From a checkpoint of a small transformer trained on Wikipedia.
Architecture: LayerNorm before each block, learned positions, biases, tied embeddings, normalized queries and keys.
Training: a variant of Muon for these matrices, 10856 steps.
Each number is 128 + 24 x the weight over its row's rms, rounded and kept within 0 to 255. Layers, rows and columns count from 0. The size above them is the row's rms in percent of the matrix's.

# layer 3 MLP down (transposed), 2048x512, rms 0.0444, rows 1160-1172, columns 256-383
size [ 91  92  93 108  90 103  91 107  91  91 112 102 101]
[[140 118 148 138 134 158 108 139 144 110 178  90 117 113 119 139 102 175 101 130 110 118 130 120 124 168 139 129 118 157 112 106 131 158 160 110 117 141 131 160 154 100 110 123 176 118 118 115 142 123 118 130 118 101 125 141  88 134 146 109 146 125 176 118 132 145 100 141  90 160 123 155 130 170 126 137 139 125 126  93 106 129 100 163 131 101 164 154 120 154 114 156 164 127 138 163 135 130 140 179 135 124 106 115 100 110 137 100 132  86 142 106 147 177 156 119 163 150 116 120 117 157 141 130  88 150 144  90]
 [108 141 126 106 150 139  84 136 104 151 115 142 152 107 115 182 103 130 154 131 131 152 129 134 119 120 155 131 106 111 114 124 148 144 106 139 116 125 102 129 174 123 145  75  85 143 117 129  85 144  83 148 136 105 142 140  87 119 144 129 181 152 164 121  87 117 118 152 152 113  79 146 120 156 147 122 131 146  85 159 134 145  97 124 115  92 160 157 102 135 138 129 101 148 122 157 114 128  86 105 124  94 119 124 112  83 101 127 102 125 123  57 117 152 134 159 120  84 110 140 115 136 149 118 143 130  96 171]
 [136 138 129  38  88 139 117 124 111 131 127 128 178 140 169 180 124  99 149 141 162 122 177 150 151 107 115 148 103 149 122  96 121 124 133 111 110 136 115 110 121 170 152 120 113 126 141 155 113 134 109 183 119 142 137 170 161 104 175 143  94 132 138 158 141 129 135 151 164  98 150 130 145 111 109 104  67 102 109 146  99 100 111 144 140 139  93 142 130  88 187 173 151 135 142 102 163 156 114 134 114 125  95 162 123  70 119 157 133 141 179 159 129 117 136  82 105 178  92 142 122 153 131 106 138 130 151 142]
 [107 147 102 150 139 129 140 139 137 138 129 144 102 120 172 161 148  94 112 120 148  99 157 146 142 119  98  86 115 123 141 109 127 133 110 135  98 151 100 141 129 113 108 145  92 121 146 157 159 140 148  73 122 147 104 116 126 161 176 157 134 113 130 126 127 141 115 147 122 113  88 143 167 131  95  92 126 100 154 140 166 139 139 115 128 120 133 125 147  99 127  99 150 109 107 107 160 116 155  96  66 105 114 114 122 159 119 191 104 102 135  98 124 126 110 112 145  88 135 107 135 133 136 159 102 169 163 151]
 [122 116 145 109  87 176 144 138 123 118 154 192 132 119  98 104 133 121 114 104 131 131 140 136 121 165 139 116 106 151 119 146 132 127  99 151 107 123 118  92 149 120 163 157  96 121 129  59 155 140 117 106 107 109 135 120  83 123 150 110  82 134 153 120 154 153  98  98 147 125 151 128  68 146 137 131 131 144 145 111 105 111 114  98  93 116 147  93 151  90 115 124 150 164 138 105 140 110  88 130 170  94 100 113 155 115 121 146 101  77 114 136 122 130 131 124  93 102 113 129 145 120 131 205 131 120 164 166]
 [151 144 109 157 142  81 168 104 179 153 158  99 125  96 103 112 124 108 123 109  97 128 171 177 119 114 138 112 156 128 143 147  99 123 138 119 130 128 136 131 109 110 111 110 115 126  99 141 104 149 140 110 143 147 159 148 135 133 104  96 129 164 166 138 104 160 109 180 140 146 138 102 153 145 197 123 104 157  98 109 136  92  62 146 163 118 130 134 122 122 128 121 149 151 145  85 100 127 149 102 100 160 114  87  76 114 143 140 158 121 140 102 107 144 125 131 130 159 110 123 121 160 174 127  61 159 134 158]
 [ 72 159 133  88 159 118 120 174 144  88 109 154 113 166 149 138 117 158 122 130 157 121 160 187 142 160 117 138 131 106 122 126 123 134 124 159 100 117  87 120 107 113 128 130 129 136 113 134 122 162 132 120 116 170 116 129 159 133 160 110 146 143 157 189 119 140  88 123 102 151 116 115 134 117 198 114 153 122 121 115 147  97 124 127 125 166 123 119 146  96 112 183 112 129 120 137 127 149 115 132 122 111 144 106 137 109 147 160 128 144 205  97 130 142 121 141 112 154 112  96 125 158  77  92  94 162 145 133]
 [136 129 155  88 156 118 110 129 152 126 123 112 121  96  96 133 154 125 122 136 150 153 129 118  98 121 162 129 110 104 115 135 142 172 130 162 131  77 127 115 119 134 145 113 143 111 141 126 113  76  87 189 157 112 133 110 155 127 128 163 109 156 102 116 135 149 145 166 130 116  91 106 109 154 122  93 124 161 137 119 125 115 110 129 101 134  66 110  90 118 141 109 129 164 108 130 129 133 118 139 156 170 166 115 101 128 135 158 170 172 137 105 169 161 113  88 108 121 146 135 116 134 144 143 145 126 124 114]
 [141 129 101 129  98 148 121 126  89 167  88  83 132 125 169 124 151  94 139 117 152 152 115 148 118  83 121 110 122 186 118 102 128 119 135  87 139 119 149 151 139 175  98 114 106 149 137  89  90 127 132 157 125  85 116  98 150 143 148 118 116 139  82 119 116 119 125 135 147 112 107 135 124 130 141 120 113 130 139 144 111 148 138 151 158 118 132 138  80 112 135 171 130  93 118 124 124 123 116  87 134 137 180 132 144  99 132 164 134  87 156 145 146  70 171 121 144 144  94 121 105 121 125 103 128 155 132 145]
 [154 144 112 136 110 117 120 112 106 132 140 124 117 160 167 123 105 125 133 125  97 167 134  71  74  90 119 134 125 141  91 109 102 142 137 114 160 153  92 144 153 120 142 153 136 130 144 118 112  86 131  97 127 113  97 147  95 110  87 119 123 124 104 134 132 120 142 133 130 129 103 158  81 148 159 158 130 133 108 129 127 155 125 157 170 167 118 131 109 131 136 138 126 125 127  94 101 121  77 143 135 121 132 119 113 151 143  92 153 121 100 168 117 109 147  96 140 185 149 115 137 141 140 125 118 124 153 115]
 [126 129 172 116 137 154 151 113  82  84 147  87 131 171 109 110  96 120 188 120 136 134 141 120 129 132 130 117 145 107 184 118 125 155 157  82  95 138 119 123  98 124 179 119 112 153 151 157 150 104 129 133 140 110  98 127 114 178 150 164 143 117 162  66 167 133 140 122  94 156 128 138 115 145 139 109 114 142 108 122  95 117 127 156 121 135 124 126 154  86 141  85 154 133  93 102 144 121 118 123 119 145 127  91 127 171 141 136 145 107 126 125  87 117 101 149 136 120 107 119 152 104  79  83 106 126 121  82]
 [147 157 123 149 141 145 124 108 110 120 184 145 144 112 136  93 148 135 127  76 144 136 125 135 117  93 135 141  98 141 109 114 128 152 160 126 141 127 130 132 126 115 174 111 113 103 178 159 136 126 122 121  86 122 157 116 104 151 131 157 120 113 174 151 139 155 141 103 142 128 129 112 128  97 149  99 121  93 142 143 135 129 121 133 121  94 155 125 159 148 160 141 136  96 121 171 152 174 178 110 161 122  81 181 125 134 139 146 119 114 127 128 116 117 130 120 153 137 105 113 103 104 163 114 124 145 120 135]
 [145  86  95 186 136 147 102 130 105 106 102 128 128 106 101  82 119 101 138 123 150 149 166  92 128  78 143  92 163 117 138 111 162 176 118  98  98 172 113 143 151  98 141 121 145 129 105 121 117 101 142  72 158 157 109  69  96 133 136 137  90 120 145 102 141 103 145 146 170 132 158 170 116 153 159 146 166 106 158 116 136 118 102 154 147  96 136 147 125 179 123 121  87 128 137 123 125 143 155 150 118 125 151 131 113 159  84 127 100 121 137 162 143 111 129  89 136  82 136 126 146 107 134 101 118 180 149 126]]
# layer 3 MLP up, 2048x512, rms 0.177, rows 1161-1172, columns 256-383
size [ 93  95 102 100 105  94 104  96  94 112 106  95]
[[102 127 134 115 130 113 129 142 100 152 168 121 104 103 101 114 145  91 150 147 127 114  85 112 128 114 117 126 107 104  88 101 112 114 132 143 135 107 140 162 127 104 106 130  92 178 108 131 102  87 171 123 113 129 177 136 120 163 102 145 185 138 170 114 121 146 145 135 114 158 138 131 100 129 128 105 103 155 131 127 133 130 101 151 148 157 142 108 108  77 119 127 156 133 107 124 129 148 188  85 151 133 113 191 136 120 131 127 120  90 112  94 143 147 123 158 156 183 116 169 122 142  83  89 166 128 103  90]
 [138 104 138 184 103 127 166 126 122 160 148 124 105 127 182 150 147 117 110 108  90 113 122 151 101 119 100 144 129  75 144 117 125 148  75 126 158 147  92 143 121 127 151 156  53  95 105 129 142 137 154 165 115 134 167 121 155  89  86  98 133  98 133 133 147 156  88  90 149 130 129  96 144 119 103 126 136  69  89 113 154 159 154 128 153 174 112 121 106 136 134  99 135 119 102 150 128 140 144 119 116 106 123 145 137 141 119 141 108 164 134 127 129 125 134 126 133 103 107  96 115  97 137 156 127 111 149  80]
 [128 102 151 106 139 128 136 117 112 139 167 118 148 114 147 124 127 130 141  94 132 105 157  96 100 148 129 157  85 134 105 132 146 102 121 127 123 151 135 134 106 180 176 117 126 102 118 161 190 190 175 104  99 135 168 130 152 112 161 130 118  93 138 133 150  84 110 117 148  98 128 162 114 150 133 147 134 117 125 115  98 143 108 128 122 113 118 166  99  99 102 118 129  83  83 143 130 121 172 105  85  99 108 143 168 139 103 138  78 146 127 104 124 101 123 131 129 112 134 103 127 110 107 111 142 159 137 130]
 [122 100 128  91  97 189 163 132 117  99  96 146 127 141 119 133  97 122 100 121 179  86  86 136 158  79 152 146 129 127 154 109  96 111 107 152 140 133 126 101 125 150 124 131 187 150 137 112 130 110 127 132 129 119  92 139 118 163 182 121 132 152  88 160 113 123  82 146  94 108 126 123 151 125 141 130  84 155 110 136 120 176  96 116 127 104 107 107  73 106 124  88 162 126 117  72 188 146 137 113 130 165 128  93 110 131 113 131 136 139 129 123 206 109 181 148  96 178  78 115 150 129 124 105 111 109 103 107]
 [161 104 118 139 111 144 124 156 154 101 100  90 138 115 103 137 120 101 144 116 136 134 186 108 123 115 114 159 111 139 141 124  86 137 115 139 130 115 114 138 142  86  81 114 147 159  87 107 130 142 150 110 138  82 124  72 159 137 123  83 114 124 143 126 126 131 118 157  91 156 161 110 125 113 130 132  76 162 128 110 117 126 100 117 146 160 141  87 103  86 146 100 158 133 146 123 127 118 109 125 144 179 117 140 109 151 143 128 121  99 118 116  90 170 134  95 116 122 107  94 131 148 157 116  58 140 139 135]
 [133  60 146 127  95 172 142 122 140 142 149 118 141 123 173 103 166 149 163 140 149 168  94 130 148 123 161 155 100 120 108 104 121 113 168 154 117 110 177 149 130 122 132 111 110 113 117 136  85 101 133 138 114 105  71 117 146 135 106 163 103 112 155 114 131  97 106  86 182 143  88 112  93 121  85 141 134 149  99 125 115 136 109 153 103 106 112 128 166 137 114 122 147 130 115 164 174 180 105 132  97 130 139 135 105 119 199 124  94 138 133 134 144 109 169 124 123 145  86 180  93 152 107 150  81 111  83 143]
 [132 126 165 172 149 143 106 101 145 124 151 103 112 119 105 118 120 116  93 118 101 150 123 170 119 145 124 171 111 111 158 134 115 142 124 131  98 101 134 121 127 128 105 126 107 122 125 149 133 120 145 100 109 157 175 154 114 145 116 116 105 114 108 114 127 126 137 158 106 179  93 125 141 134 110 142  90 143 138 109 150 137 142 140 108 121 112 137 127 149 155  80  93 148 121 109 181 108  89 135 159 171 141 125 141 114 127 167 143 145 149  75 154 146 136 131  91 126 123 122 132  81 114 122 113 138 132 141]
 [125 133 128 169 136 106 155 113 110 139  96 154 119 101 122 105 135 120 108 114 131 177 119 140 138 112 101 127 100 141 108 112 171 130 185 115  80 133 134 114 135  91 104  99  97 126 130 114  94  84 135 142  97  98 175 163 120 112 152 115 153 126 131 119 137 152 104 137 114 138 161 139 145  98  74 130 150 127 139 142  98  99 126 135 134 136 139 106 126 107 104 150 132 155 132 111 131 133 132 121 149 123 110 115  89  66  90 164 108 130 137 129 155  88 139 123 136 126 152 119 125 120 135 131  98 113 112  96]
 [132 141 143 115 155 166 107 152 138 148 118 125 150 168 132 130 117 121 129 111 119 188 122 100 112 185 133 173 155 147 126  74 137 148 126  88 134 103 169 111 120  99 101 119 169 110 127 152 153 131 109 132 109  93 129 168 113 153 123 139 116 156 105 144 129 163 141 124 107 107 122 105 190 107 152 117 100 125 141 127 144 142 153 113 101 127 120  94  86 142  79 140 163  57 150 120  93 134 142 105  92 115 118 116 145 117 119 122  74 133 132 140 128 135  95 126 108 103  82 100 121 103 155 118 166 142 144 132]
 [140 115 141 128 118 116 141 132 156 100  80 131 115 115 131  98  87 115 145 123 122 137 116 107 145 179  93 163 108 140 144 150 129 134 111 110 142 138 123 140 102 115 164 148 157 151 107 119 192 100 142 129 133 150 124 128 130 119 118 116 117  83 132 130 104 127  97 133 153 155 125 137 117 151 149 109 125 137 163 140 152  97 150 151 138 115 144 128 153 126 116 152 109 168 181 104 148 142 110 144 147 130 136  67  95 134  88 109 120 162 129 108 126 112 151  91 130  66 174 145 146 132 138 130 112 134 128 164]
 [114 162 125 104 104 100 148 136 104  88 110 150 135 144 123 110 155 157 121 149 118 187 133 157 112 136 168 144 111 128 149 163 148 158 105 170 157 100 138 139 132 166 126 132 108 152 129 135 147 135 110 142 153 117 166 130  95  97  75 188 133 128 145  99 142 114 122 103 118 155 135 138  87  99  93 137 161 121 135 115 134 118 143 130 149 114 123 116 104  98 143 135 119  94 111 119 156 175  95  99  92 142 109 126 139 129 162 101 121 122 139 129 120 141 128 121 163 120 121  95  99  93 152 136 149 148 113 178]
 [159 143 137 133 149 129 137 131 131 109  96 121 118 133 130  61 100 160 119 100 117 116  99 170 141 100 135 160 112  97 135 100 128 119 105 109 108 174 143 102 103  88 138 107 106  80 134 130 154 128  75 167 118 117 117  95  97  97  88 112 131  91 117 128  90 157 130 147 119 110  95 142 135 115 122 141 162 139 138 144 138 110 140 101 135  87 124 128 126 165 152 136 131 129 138 112 128  95 134  92 162 122 138 144 165 130 169 143 118 162 110  92 100 151 137 152  62 161 149 138 139 165 116 118 130 105 137 105]]